{"num_attention_heads": 15, "norm_eps": 1e-06, "qk_norm": false, "parallel_block": false, "optimizer": "soap_variant", "learning_rate": 0.00974, "weight_decay": 0.0, "batch_tokens": 131072}
Each number is 128 + 24 x the weight over its row's rms, rounded and kept within 0 to 255. Layers, rows and columns count from 0. The size above them is the row's rms in percent of the matrix's.

# layer 11 attention key, 960x640, rms 0.0217, rows 42-63, columns 160-319
size [106 106 104 100 100 101 109 103 105 106 112 104 109 104 105 103  99 101 111 108  97 107]
[[169 123 136  99  96 112 124  94 158  92 131  99 120  96 146 141 144 157 121  82 147 141 178 132 150 178 138 106 116  84 156 112 124 135 122 135 163 164 105 120 135 168 170 102 131 131 133  98 143 124 131 115 145 141 123 106 139 128 127 110 133 153  78 132 118 135 125 134 107 123 167 151 157 124 167 123 162 147 153  92 130 156 136  97 137 161 119 119 121 142 135 104 151 102 172 107 173 154 132 124 153 141 113 127 125 115 144 162 128 148 103 139  82 128 138 138 138 102 126 130 126 111  99 116 165 100 137  94 144 186 129 106 121 125 121 132 111 178 143 111 100 121 101  92 154 118 131 100 131 146 172 141 129 109 140 143 126  99 112 148]
 [ 65 111 155 133 128 101 153 143 126 112 152 121 123  87 104  82 121 118 105 145 122 139 163 117 163  98 136 122 122  93 112 137 131 176 123  59 151 117  90 149 127 124 149 100  85 150 126 113 133 143 177  98 131 109 124 132 136 109 140 117  96 131 109 137 127 140  94 159 159 113  75 140 115 158 122 146  90 109 125 123 125  74 118 140 133 102 148 138 159 108 123  69  90 118 102 115 145 153 149 111 176 149 175 117 141 131  93 161 165 102 114 142 144 130 102  94 137 118 116 107 165  84 145 100 115 120 164 117 163  64 127 132 127 109 114 156 156 137 130 148 113 176 141 110  92 149 121 117 136 143 134 130 123  83 125 166 136  91  96 155]
 [110 109 151 135 137  90 105  90 126  94 161 143 144 148 112 114 122  81 139 171 166 151 139 117  99 156 156 142 135 119 123  93 120 131 123 102 109 113 132 139 149 132 128  98 118 121  68 117 119 144 179  84 121  76 149 153 134 124 117 121 140 149 101 122  81  89 139 105 119 141 157 128 180 108 136 164  85 135 136 115 153 143 125 103 163 109 143 127 114 143 141 137 160 164 141 175 132 120 149 100 114 133 104 139 149 133 104 153 139 129 121  88 110 151 130 125 140 150 155 122 122 144 132 121 121 148 167 102 105 133 127 107 144 120 153 118 160 133 109 173 113 149  83 160 122 126 149 150 132 113 122  99 110 136 162 145 144 130 130 138]
 [161 138 152 148 137 126 151 138 125  78 127 140 168 120 149 137 144 165 134 128 151 145 141 169 112 112 154 155  97 145 119 140 128 167 141 114 129 171 159 129 137 142 114 135 115 134  83 109 169 160 154 137 166 125 141 146 125 181 144 130 120 141 147 112 107 149 141 105 136 125 133 125 113 141 122 107  92 113 119 114 128 154 108 101 123 168 142 134  72  94 139 109 120 161 107 108 141 114  95 130 144 123 115 170 112 122 141  99 103 111 170 126 166 108 144 121 113  88 152 111 168 137 148 125 135 159 142 138 141 141 121  89 125 117 108 125 139 116 152  71 133 176  99 127  97 109 104 104 102  85 135 133 101 127  94 111 150  97 149 135]
 [123 148 154 109 140 137 139 130 133 162 106 114 165 106 117 101 163 114 124 144 126 156 123  97 123 140 177 151 138 170 136 166 121 122 126  74 128 136 177  83 158 154 119 106  80 146 175 148 111 130 166 112 121 162  90 132 136 145 101 102  76 132 131 179 139 114 180 141 114 125 131 142  91 108 110 126  99 128 166 169 117 114 141 156 146 129 155 117 113 147 126 129 220 156 179 140 108 164 131 121  92 145 124 131 123 126 174 123 127 159 120 125 137 129 126 112 139 134 135 148 130 191 150 108 102  95 102 119 147 133 127 109 139 128 130 155  67  92 127 134 127 119 110 157 153 143 117 148  95 146 122 143 137 118 132 123 131 149 119 150]
 [170 173 131 176 111 106 100 153 119  98 135 152 127 166 117 102 125 131 168 142 132 119 153 174 144 146 135 100 137 155 153 155 166 160 103 139 137 139 168 117 138 135  81 101 143 124 124 113 132 108 114 152 148 159  89 150 112  93 100  99 127 104 202 130 150 165 146 140 120 155 136  99 165 151 157 201 145 137 105  92 122 122 119 141 122 148  77 100 120 172 127 166 104 107 133 155  84 153 145 132 168 143 160 144 136 125 162 179 164 102 111 155 118 129  94 141 145 106 142 124 151 113 124  78 130 118 134 146 103 109 138 104 104 151 112 131 107 139 103  82 175 113 110 171 175 118 140 111 142 111 139 155 155 168 140 117 176 135 171 182]
 [129 141 161 141 103 134  78 176 140 111 144 111 114  86 136 130 116 117  98 107 147  96  86 210 143 130  88 112  99 108 103 121  84 129 102 144  80 109 113 168 144 123 161 134 158 122 139  83 139 154  98  95 119 143 117 119 134 117 104 163 127 165  92 119  84 120 108 152 134 142 125 166 165 131  85 131 106  88 112 176 108 148 162 110  89 192 120 113 100 144 114 128 134 158  72 100 122 160 133 129 148 130 116 157 115  88 159 110 111 130  94 123 139 121 144 148 106 166 153 113 157 106 144 120 174  93 117  76 121 129 135 153 155 141 112 137 119 165 135 171 113 109 178  75 148  85 135 162 192 137  98 135 101 150 163 131 161 180 171 206]
 [177 145  95 141 122  87  96 103 132  93 122 133 118 159 158 130 123 121 136 105 113 114 119 171  93 146 152 159 153 146 124  71 146 175 143 146 110 116 116 122 151 123 174  88 200 124 137 114 139  92 104 116 106 115 148 108 111 110 115 149  76 100 124 141 129 104 150 120 139 112 113 132 137 131 141 117 100  81 122 127 131 139  82 117 140 162  81 101 116 163 143 135 153 107  85 114 153 152  86 114 150  97 101 107 134 115  82 123 166 117 101 157 138 129 116 147 144 106 149 123 110 136 119 125 150 171 138  91 116 193 153 157 140 116 143 120 159 102 171 130  91 137 147 112 136 127 124 128 135 102 124 118 146 107 129  53 165 140 153 129]
 [105 141 106  88  94 146 154  97 177 134 136 144 130 112 121 144 124 131 116 151 105 144 107 139 121 128 109 151  91 113 124 113 135 129 105 139 119  87  93 131 138 107 102 153 134 142 126 115 154 153 128  86 110 112 182 113 168 194 159 183 149 107 114 117 113 131 107 130 105 136 127 125 127  70  87 149 145 112 112 132 127 152 189 100 153 145 100  98 121 138 147 132 187 117 168 120 123 169 102 105 123 141 173 105  64 167 124 167 133 119 105  99 113 150 164  92 137 115 176 109 113 101 132 117 119 128 119 110 127 134 131 133 148 115 137 129 144 161 143 171 118  99 126 121 154 153 148 152 140 118 125 137 110 136 154 138 169 126 164 141]
 [142 125 112  93 155 128 110 134 138 162  96 134  77 113 111 112 162 131 160 125 101 111  86 162 160 120 146 126 141 133 147 140 128 116 150 117 125 166  88 131 152 114 110 171 151 123 145 118 158 146 123 120 184 113 158 136 109 129  82 111 126 135 128  83 183 136 147 158 150 167 137 128 124  70 102 134  92 127 129 132 139 123 147 108 132 122  73 109 120  95 106 104 100 108 152  94 110 171 120 164 148 170 160  66 122 201 108 134 116 139  96 141 113 125 142 118 156  81 148 157 129  99 114 110 119 173 172 135 118 114 135 151 133 157 113 159 122  94  97 115 174 130 123 121 141 125 107 114  98 186 162 125 116 145 116 141 143  80 152 152]
 [116  65 123 107 134 106 134 103 144 131 121  97 156 131  80 129 130 120 146 154 154 154 142 128 130 147 126 117 118 116 125 113 120 134  98 145 135 115 103 114 115 101 136 131 105 134 135 148 134 190 174 151 138 130 164 137 155 114 136 143  55 121  97 153 128  73 122 146 157 144 115 117 152 101 125  96 131  78 121 144 164  44  99 137  95 117 130 124 116 154 164 133 142 104 100 147  83 101 118 143 137 101 111 124 150 146 131 141  95 138 148 145 130 120 112 126  84 112 128 165 156 110 106 168 184 144 113  78 103 127 128 114 110 151 133  84 146 136 153 107 158 120  94 147 112 135 128  98 115 143 147 125 140 133 117 146 109 112 174 148]
 [134 130 122  87 170 127 155 127 135 104 104 127 112 158 101 138 172 110 121 145 114  95 128  99  93 118  66 120 117 119 120 132  90 117 133 150 163  98 172 148 155 161 120 118 120 122  90 127 160 132 139 143 137 122 125 132 139  94 138 104  71 146 136 108  93 155  99 173 121 138 150 132 143 129 134  87 126 161 173 126 119 134  82 120 124 125 160 101 168 137 126  69 127 158 133 154 126  92 116 142 129 108 141 132 121 127  95 155 141  93 124 112 129 149 125 176 139  87 127 107 154 113 111 162 103 127 171 172 113 128 156 116  85 105  93 133 148 103 115  82 118 121 153 154  76  96 142 102 144  86 128 120  77 141 147 104 105 129 143 112]
 [143 127 133 132 145 101 149 142 126 103 142 174  88 114 155  85 132 134 147 152 150  99 153 164 142 130 118 146 125 142 120 130 126 158 151 159 141 116 114 139 129 124  78 134 132 110 110 132 129 142 130 152 135 140 108 119 186 114 163 110 191 130 150 110 154 114  78 131 157 136 113 133 122 136 136 173 137 102 140 150  75 163 129 172 130  89 109 139 106 135 162 148  98 125 129 119 146 131 124 130 117 107 146 145 159  86 102  93 133 100 125 117 105  95 145 151 117 173  75 118  71  64 118 110 120  87 151 136 159 106 142  98 148 113 117 138 135 126 126 152 144 132 107 164 109 110 149 101 105 158 147 177 160 131 118 115 176 119 148 122]
 [117 109 164 112 124 123  98 166  95 123 103 176 181 100 122  99 138 122 107 122 137 118  95 143 109 123 138 170 156 111  76 118 174 131  93 123 106 149 165 110 157 125 170 150 147 126 129 156 129 119 143 167 143 123 170 129 102 111  74  97 136 137 109 111 121 123  91 157 125 116 148  96 140 118 117 136 122 151 177 120 176 170 129 158 123 128 180 129 133 139 137 136 154 114 144 168 143 137 102 188 112 138 123 129 119 130 109 129 143 119 150 161 131 115 150 117  94 110 138 129 124 123 129  72 133 185 154 149 189 146 104 122 133 118  92 113  94 107 136 144 153 120 132 148 153 151 148 125 121 155 118 103 169 145 111 110 153 121 103 162]
 [123 103 115  90 118 137 120 147 133 139 102 158  77  94 110 154 149 145 120 110 150 118 130 141  95 112 114 168 129 105 116 127 135  84 107 128 108 108 140 176  97  80 137 120 140 111 150 114 141  98 104 126 144 102 132 155 146 135 104  65 103 166  72 171 138 110 143  89 127 129 137 150 133 110 119 121 126 114 130  85 110 125 169 126 110 141 124 152 128 119 124  89 105 109 144 146 123 148 161 117 102 126 161 128 148 135 118 132 112  92 109 112 124  97  91 107 113 152 126 133 133  73 133  96 152 137 119 110 155 169 125 131  98 134  81 138  96 167 133 194 138 170 143 161 190 111  81 112 121 117 158 105 158 146 125 130 100 123 138 152]
 [164  89 130 142 136 110 119 119 160 139 134 124 149  96 147 158 146 134 172 140 167 115 145  68 175 163 152 161 173 102 118 167 138 141 116 127  95 109 105 125 130 149 124  91 109 129 111 127 127 183 107 145 121 118 129 129 135 155 165  81 131 136 121 139 171 129 114 146 135 153 152 161 120 107  96 127 129  74 124 105 130 167 127 104 130 130 113 153 180 123 143 112  87 133 126 102 134 105 125 144 154 119 102 113 146 124  99 140 149 106  81  81 154 125  99 132  73 153 117 128 152 168 119 128 107 151 156 132 136 117 129 125 149 152 163 109 123  92 114 111 157 132 106  82 140 130 107 146 105 122 120 131 134 137 100 146 100 115 104 102]
 [112 145 102 115 136 139 127 146  91 148  92 110 110 139 143 106 164 121 121 161 147 102 115  85 149 126  90  99 122 103 113 108 128 145 164 133 157 147 113 131 119 121 148  92 133 105 137 102 139 183 143 119  71 102 119 128 126 117 112 180 141 126 113 135 123 149 107 141 140 131 161 115 103 131  71 125  55 137 173 131 147 146 133 185 135  93 130 118 128 111 137 120  89 123  75 124 148  96 138 129 155  98 132 127 135 125 110 106 143 149  96 122 144 146 140 109 138 118 118 152 113 122 140 100 137 105 114 148 140 146 196  91  83 151 101 140 148 127 110  54 121 146 149 105  83 124 157 142 132  94 100 120  62 139 134  86 109 140 141 154]
 [123 149 159 131  84 140 120 160 146 137 153 132 129 124 111  99 142 117 168 119 123 121  91 129 148 111 109 138 139 120 128 164 101 149 124  99 175 121 122 135  77 152 126 151  99 171 148 129 124 120  93  86 114 101 177 157 125 125 102 150 138  81 165  72 130 143  92 117 109 141  96 148 124 153 121 129 136 133 154 126  99 138 161 115 130 101 119 134 118  72 147 146 145 148 131 146 147 104  90  91 125 119  89 117 151 106 125  90 120 100 118 180 158 141 115 126 121  80 105 105 102 131 138 153 135  78 125 123 103 183 152 115 145 135 125  95 168 148 158 122 122 115 156 144 115 153 128 158  78  92  92 126 119 145 123 133 123 147 143 126]
 [104 165 123 107 100  68  93 108 176 166 129 129 117 114 139  99 139 138 124 132 122 159 158 120 100 106 133 134 131 133 118 150 108 107 106 120 120  87 124 141 147 158 129  80 167 142 162 138 100  97  78 115 155 111 103  68 117 130 153 131  96 139 125 165 127 142 103 148 122 124 153 164 118 108 153 128 109 133 118 124 129  66 145 129 121 135 154 134 101 158  82 118 119 152 134 124 135 142 119 147 148 140 137 130 108 143 116  86  89 175  83 157 120  86 127  70 123 125 108 109 129 117  84 171 163 134 100 136 126 121  89 112 127 117 104  96 147 130 135 121 135 179 113 140 134 134 152 102 122 136 158 129 148 127 141  83 123 138 102 148]
 [110 142 148 133 144 113 121 118 111 149 136 113  88 126 109 123 112 102 140 129  91 131 135 123 145 108 126 121 159 165 112  76 137 104 124 149 147 143 140 111 152 144 111  99 132 133  80 132 138 139 110 134 104  97  89 115 121 145 123 149 119 161 164 127 137 128 153 145 116 105 137 132 123 162 131 110 101  85 130 133 101 146 124  86  65 144  81 116  99 153 168 125 137 123 132 122 145  71 165 138 115 120 185 177 171 139 123 126 124 143 184 108 108 117 133 124  94 158 129 137 144 124 117 118 132  98 140 124 163 131 132  97 137 149 127 110 126 151 135 142 128 156  86 104 115 136 135 116 153 126 131 107 125 190 131 133 139 124 111 130]
 [143  73  91 156 103 151 120  84 128 149 123  93 129 180 103 101 103 116 138 134 142 128 149 140  98 171 132 145 130 125 163 132 194  97  93 172 115 147 143 136 149 120 174 144 130 119 112 141 158  94 129 117 119 140 138 127  66  76 105 126 150 109 139 115 101 130 124 143 122 137 130 143  86  88 127  97 101 129 143 117 115 128 119  85 155 102 115 175 150 124  68 144 116  94 131 113 137 150 110 138 105  99 148 117  87 146 106 138 134 149 154 119 149 139 118 167 103  88 162 160 129 133 109 116 177  78 166 107 103 102 108 143 136 138 144 126 157  97 100 127 126 120 122 126 188 123  92  95 130 110 140 105 138 148 188 128 121 138 153 124]
 [ 92 135 124 173 183 126  84 152 173  99  99 117 124 135 120  87 138 134 103 121 113 125 121 119 144 133 131 128 109 150 114 139  95 134  98 130 175 149 101 100 117  88 108 108 141 144 157 140 111 102 175 112  96 158 113 121 124 133 154 136 136 105 109 132 149 127 145 116 138  87 160 159 132  50 100 115 141 135 175 148 131 131 149  89 114 113  81 153 121 110  91 109 165 138 135 200 133  99 149 128  93 126  89 119 141 146 144 118 104 127 113 115 166 128 140 134  96  99 143 140 108 117 173 133 135 138 131  90 128 175 114 107 112 114 111 108 129 107 107 141 173 150 138 132  99  95 125 126 145 123 130 132 124 128 139  88 105 146  88  96]]
# layer 11 attention query, 960x640, rms 0.0217, rows 43-63, columns 160-319
size [103 102  99 104 102 106 103 106 105 110 105 108 103 102 101  98 102 110 107  99 103]
[[113 114  95 128  63 116 101 163 116  99 145  99 109 126 143 120 116 158 130 130  85 161 128 108 119  88 126 117  85 114 154 107  77 148 104  94 127 173 140 111 104 170 156 132 124 126 118  99 163 160 184  96 120  99 128 126 131 111 125 141 109 165 106 167 150 147  80 182 154 116 136 107 133 130 132 170 102 159 120 135 118 120 154 136 112  88 123 133 132 112 138 126  79 116 143 133 158 152 102 113 161 162 140 117 162 114 135 142 186 114 111 123 146 118  63 123 153 118 160 116 122 106 126 128 121 160 167  91 127  77 107 144  93 149 123 132 124 157 109 146 124 119 116  94 125 154 141 135  80 179  89 119 133  88 117 153 103 104 101 142]
 [123 134 110 125 134 148 160  92 120 152  95 146 135 115 146 124 112  77 103 134 111 145  82 111  80 144  83  94  99 161 164 131 134 131 121 127 153  94 152 105 135  94 142  94  82 121 134 140 136 102 169  86 110 109 119 105 100 108 139 133 132 116  90 138  82 133 154 103 113 146 121 145 114 111 116 148 122 133 117 119 131 124 129 103 135  91 102 108 119 128 101 125 142 159 136 119  73 112 138 158  78 143 116 152 145 161 142 130 122 126 151  99 114 143 151 144 158 143  94 134 149 148 107 107 142 115 146 147 122 135 144 113 106 149 109 107 122 116 120 124 132 133  71  92 115 157 145 139 140 174 111 147 122 123 160 135  92 155 158 108]
 [105 142 117 137 121 152 131  95 105 106 116 145 148  90 185 141  90 128 116 131 116 169 117 155 134 152  93 121 124 134 115 125 141 144 144 141 117 150 129 112 127 160 128 121 159  94  74 153 159 152 102 133  96 139 102 168 164 140 113 112  95  86 115 143  97 102 151 139 147 166 115 173  96 164 123 141 115 134 125  67 151 131 134 125 109 121 109 135 103 131 117 153 100 110 120 140 120 124 179 125 117  96 105  90 114 126 110 109 102 128 109  99 146 125 152 153 157  84 119 159 121 142 146  96 111  91 167 141 117  84 106 155 109 161 114  97 140  92  77 119 156 138 113 162 115 111 110 141 124 100 121 102  98 180 100 118 104 139 141  91]
 [113 132 121 118  67 151  83 124 160 143 113 154 136 109 120 120 135 141  99 135 140  81  96 121 132 156 102  98 149 139 145 160  84 138 136 135 103 113 157 112 125  91 138 121 139 121 142 134 112 131 159 115 145 143  99 105 162 117 114  88 123 102 144 153 125 177 126 126 127 153 119 123 108  94 123 119 148 155 144 142 115 107 145 105 127 150 152 128 139 136 158 163 156 127 128 120 121 138 125 142 125 118  99 125 140 108 162 144  86 165 137 134 113 121 142  95 114 131 148 160 115 161  97 138 155 125 116 144 108 133 145 122 138 154 131 192 123 163 166 140  81 197 120 118 130 133 107 142 119 134 137 139 118  69  94 134 145  92 112 116]
 [120 170  98 164 130 133 134 131 136 126 122 110  96 146  98 138 131 146  63 133  96 119 151 142 148 109 137 110 139 134 102 112 146 147  90 135 131 147 132 143 140 129  91 114 111 185 136 114 116  87 114 124 129 160 112 107 122 154 118 122 132 117 195 134 130 122 117 146 124 139 164  62 134 158 150 171 167 141 152 139 138 147 112 116 114 122 136  89 150 109 136 126  99 128 148 158 130 150 153 166  94 114 116 146 121 122 118 102 126 136 135 106 111 164 128 137 155 127 133 112 109 114  96  85 117 132 113 134 110 143 151  68 110 102 138 109  95 134 132  79 107 146  63 141 139 145 157 127 155 102 132 132 157 156 166 136 125 186  94 144]
 [159 115 124 113 144 160 136 170 149  93 112 129 157 106 136  92 140 136 159 100 142  89 165  99  64 189  67 131 128 119 145  79 129 149 125 133 101 150  97 185 131 133 140 103 139 130 123  91 141 156 103 136 119 124 145 130 109 153 138 146 119 139 123 118  86 116 110 140 123 137 115 145 114  99 124 130  93 128 152 112 110 120 150  76 136 154 149 100 148 138 135 150 140 123 123 131 115 113 152 161 146 141 134 173 151 100 119 134 146 114  98 120 130 121 160 114 124 145 136 156 144 105 157 139 154 128  92 114 134 149 119 110 143 155 138 111  69 162 136 149 113 128 144 101 114 132 118  79  95 153  80 106 115 146 157 155 166 120 111 153]
 [127 178 109 156 144 117 142 102  84 139  97 125  98 155 114 145  97 133 129 135 142 156  95 113 111 117 160 163 160 129 127 106 172  90 114 140 119 133 142 137 139 115 124  75 136 124 145  69 126 119 119 126  94 122 143 117 130 184 123 152 125 120 135 151 124 116 118 120 150 119 162 171 119 155 129 136 103  97 117 148  75 145 107  76  99 117 104 131 139 123 128 147 134 127  83 148 143 131 139  96  90 107 114 117 130 165 101  96 115 124  74 133  86 157 117 136 141  84 133 160 142 140 134 143 148 149 104 112 126 187 110 146 147 135 179 121 137 150 147 110  92 176 116 132 122 155 145 184 149  92 142 120 141 178 130 126 138 111 129 115]
 [134 108 163 157 118 132  83 186 133 111 141 130 135 100 149 103 135 111 100 134 141 120 118 147 111 116 135  71 122 128 132 131 142 181 111 146 111  82  80  87 153 105 123  88 147 155 102 110 115 130 117 138 107 133 141  79 110 130 169 129 130 145 109 106 114 106 126 150 127 117 138 101 143  91 136  79 102 104 116  91 100 141 135 114 176 153 115 106 155 155 128 124  66 142 112 214 145 129 131 122 127 132  96 118 151 154 149 131 149 127 140 112 124 111 153 104 123 125 109  65 132 150 131 150 167 136  64 147 143 123 137 115 129 104 144 135 129 158 145 148 133  82 147 111 114 113 152 117 140  98 114 111  96 141 106  86 102 156 182 151]
 [124 178 112 131 113 170  78 142 101  95 127 127  86 154 123 131 168 115 137 110 134 174 108  91 146 135 117 147 125 127 140 119 117 127 152 119 132 148 120 120 153 131 122 127 121 113 150 151 117 138 102 130 139 142 128 142 183 112 131 151 119 137 145 136 136 114 160 113 156 151 113 164 143 113 107  97 126 161 124 128 112 123 148 151 155 133 130  97 173 135  99 154 131 113 109 142 113 142 135 133 147 154 129 136  77 161 139 126 127 111 100 101 190 126  77 116 134  75  98 128 131 116 147 119  84 172 162 112 130 138 173 158  96 156  73 112 104 138 129 102 150  99  94 161  95 125 101  76 116 129 151 122 118 142 129  89 113 126  96 149]
 [116 110 120 144 137 141  86 118 158 132  83  99 134 106 106 130 127 132 131 118 100 160 106  92 137 127 188 143 124 126 180 199 136 143 134 133 158 117 107 136 104 108 152 118 155 144 124 150 125 121 142 129 154 125 156 115 126 102 112 161 123 148 112 120 130  84 120 109 153 142 106 108 130 133 130  84 116  69 129 118 150 129 154 105 120 125 108 124 115 101 138 109 135 126 113 141 122  97  91 164  97 165 132 101 139 169 100 142  84 129 157 156 113 150 106 146 125 164  75  96 106  85 120 127 126 154 160 122 125 138 128 137 113 132 116 101 111 116 111 122 101 101 126 153 124 124 129 155 123 134 110 103  94 104 101 144 101 121 155 170]
 [ 78 154 120  69 137 141  86 173 123 110 121 137 130 113  85 111 174 133 161  80 142 152 132 109 124 107 121 131 142 144 134 145  77 140 116 121 134 121 176 121 180 130 114 173 114 119 143 107 108 143 125  96 174  85 124 110 132 137  99 168 144 159  93  90  62 157 111 164 129  94 149 119 140 143 133 136 140 126 108 165 113 158 101 120 146 153 142 140 110 120 132  94 136 150 164  81 131 144 123 134 183 125 103 143 108 118  94 150 111 105 131 124 139 127 132 176 113 114 144  89 137 123  85 104 121 145  99  91 120 148 151 118 112 120 138  89 138 154 120  86 152 141 135 136 140  94 149 149 146 139 132 150 144 140 120 107 125 124 147 115]
 [151 153 129 140 156 100 148 110 151 119 120 133  86 118 129 107 160 145 128 119 142 119 107 108 115  78 133 157 124 120 162 157 130 159 132 128 147 122 136 162 124 135  76 109 113 132 120 156 130 130 121 150 133 141 129 128 152 132 152  87 148 114 136 146 129 100 147 128 123 155 120  78 147 133 184 133 118 118 143 134 156 150 112 128 147 159 116 129 168 181 102 134 171 113 152 191 135 122  96 140 115 150  98  91 147 150 113 132 104 120 163 103 123 135 133 126 135 157 131 128 117  87 124 116 115 118 168 174 131 119 136  97 168 132 127  98 135  97 141 147 183 124  91 124 179 117 156 134 117 125 129 158 152 114 159 150 102 121 147 110]
 [106 117 149  75 123 130 143 135  87 149 120 176 159 118 113 113 126 104 146 158 143 114 130 141 126 113 146 135 156 153 102 140 157 114 158 115  99  97 116 132 136 108 124 131 105 125 132 161 159 132 103 119 150 164  78 115 144 119  79 121 151 121  76 129 150 116 109 161 144 126 122 129 113 168 117 121 126 137 120 130 123 107 126 129 138 161 117 126 136 124 156 138  86 131 138 132 145 115 136 133  98 126 128 125 122 167 114  77 137 134  82 152 141 122 139  69 130  91 155  89  93 148 121  46 136 146 125 156 157  95 195 157 106 165 177 208 147 141 155 130 147 104 105 133 180 128 138  51 147 134 119 115 134  86 110 103 162 125 120  96]
 [143 124 134  94  96 120 115 169 117 132  94 152 156  99 109 105 145 146 147  87 121 115 150 128 187 155 120 104 130 123 151 141 153 140 102 109 150 141 140 208 165 127 132 115 126 119 133 121 116 125 155 117 147 152 154 162 118 125 160 164 115 164 155 127 154 137 123 133 176 148 133  84 126 106 144 115 141 142 134 139  85 149 160 150 144  98 142 154 160 107 141 142 158 120 139  98 126 175 177 103 139 106 163 119 160 187 112 186 165 143  97  71 145 136  95 111 133 141  93 152 129 104 120 149 111 105 146 156 136  92 151 137 127 139 161 163  80 135 117 158 105 127 113 127 113 125 122 142 135 128 102 126 102 144 131 160  98 124 140 153]
 [112  78 173 140 134 108 156 146 101 163 137 112 138 137 146 149 108  91 152 104 128 131 152 132 121 158 138 191 109 123 125 164 135  93 134 121 152 105  85 124 119  86 109 110 134 104 132 183 147 141  59 119 105 125 114 167 117 110 147 138 105 169  72 125 106 142 150 127 129  87 141 111 163 139  88 162 163 116  94 107 184 131 137 117 130 116 115 147 182 131  89 114 158  93 116  91 146 119 118 128 122  80  99 135 163 154 115 139 121 102 153 128 169 110 125 103 121 103 133 140 155 147 102 153 118 141 177 152 143  74 112 108 120 159 126 134 133  95 136 125 131 131 113 121 109 187 120 142 149  93 124  92  98 125  98 106 185 126 139 141]
 [124 157 142 144 146 141 151 141 131 141 139 100 108 134 183 129 104 104 126 151 132 130 147 131 130 122 139 151 113 129 127  78  64 150 129 142 170 137 127 133  93 149 158 100 119 170 144 147 126 139 120 114 127 131 116 117 177 110 136  96 145 102 121 104 109 101 103 124 137 133 124 120 106  78 128 117  83 131 126  99 143 103  90 144 146 125 102 146 143 129 129 125 148 147 179 110 149 104 136 183 116 137 127 137 100 132  81 131 180 145 128 126 114 109 156 153 128 106 125 185 120 147 149 136  97 143 118 105 112 139 180 142 131 165 175 119 134 145 100 105 136  99 129 111 124  71 175 171 112 118  75 124  79 151 155  93 114 132 135 125]
 [130 122  93 139 118 132 124 127 150 153 133 115 131 138 156 138 155 130 144 123 135  85 143  93 134 104 141 121 125 126 142 125 127 142 170 146 127 127 180 136  99 130  97 135 141 141 188 137  99  95 110 129 110  99 146 141 146 156  76 162 140 134 175  78 107 123 116  83 105 138 159 139 141 104 132 129 158 127 136 124 166 133 100 125 131 130 119 100 130 115 118 131 191 113 121  89 136 125 104 120 122 131 115 117 134 144 149 143 113 106 107 167 129 118 164 151 162 144 134 128 114  98 113 140 151 140 123 160 152  93 153  97 141 105 128  78 164 120 133 125 148 110 129 131 149 117 105 154 145 129 155 106 198 131 127 159 135 101 162 157]
 [106 188 138 150 151  97  88 125 146 134 137 140 152 127 143 136 150 149 178 126 105 134  83 139 126 107 165 191 149 149 106 167 136 136  87 150 113  58 102 139 134 159  90 170 126 152 131 171 123 134  95 153 128 141 133 103 157 133 144 157  79 149 160 139 132 151  84 141 107 129 148 168 100 113 136  95 117 145  64 126  97 145 161 102 131 117 106 115 133 128  98 126 125 161 106 107 137 162 148 122 179 110 127 148 151 144 133 154  91 112 105 154  77 122 118 116 145 137 107 116 153 101 150 118 127  79  95 113 159 138 108 141 134 144 147 172 132 155 143 127 129 161 170 111 127 151 169 118 133 138 144 119 150  91 143 163 105 121 169  89]
 [132 137 154 127 129 129 124 136 108 147 110 102 161 172 119 128 112 102 126 152 102 127 125 154 132 147 117 136 127  91  89 127 132 124 101 102 127 141  95  99 104 176 111  90 147 175  96 123 137 130 127 133 133  96 131 115 142 143 111 175 122 131 155 116 103 152 128 131 113 124 154 167 114  83 120 124  86 144 124 180 115 136 109 111  94 136  89 158 120 134 109 123 163 122 169 147 103 135 142 138 119 132 101 176 158 147 100  83 127 111 155 101 131 118 158 122 147 139 102 143 125 108 180 119 149 145  79 157 142 109 114 174 131 129  89 120 130 160 122 144 125 136 121 144 101  96 121  80 109 114 148 138 141 128 124 119 156 158 117  97]
 [114 106 133 145 133 120 123  95 151 108 155 149 140 133  92 155 169 156 105 164 137 130 133 125 133 136 169 172 171 136 150 115 136 108 124 178 134 165 136 138 160 100 161 156 163 106 163 100 172 104 152 109 145  99 159 117 144  92 154  59 150 121 150 129 152 127 102 124 102 159 111 131 121 130 103 172  88  77 147 147 173 147  55 152 114 162 143 169 126 119 111 103  66 161 111 121 135 130 166 115 151 115 111 121 131  98 148 153 173 152 103  96 148 113 134 133 132 149 120 113 144 103 138 146 139  69 174 130  69 140 171 126 106 130 105 110 115  93 142 134 129 158 140 114 125 134 135 112 152 162 129 103 155 124 136 107 129 150 142 156]
 [134 127 118 145 118 176 111 155 109 127 147 125 135 146 135 130 184 145 100 188 171 136 101 113 114 173 115 147 112 111 127 114 140 128 146 149 139  96 131 124 112 107 147 133  70  97 100 115 136 109 139 123 102 126 130 111 115 101 136  97 131 104 127 168 152 165 106 113  99 137 111 129 140 119  83 138 168 138 145 121 117 142 143 146 142 124 125 153 142 131 121 128 123  38 119 141 124 116 138  55 146 136 118  87 108  91 132 104 106 103  97  98 117 123 120  95 120 133 133 127 125  76 172 156 111 129 106 111 135 167 127  95 130 122 150 144 141 140 164 129 124 208 175 119 162 102 171 115 132 116 144 113 110  61 160 144  98 100 130  59]]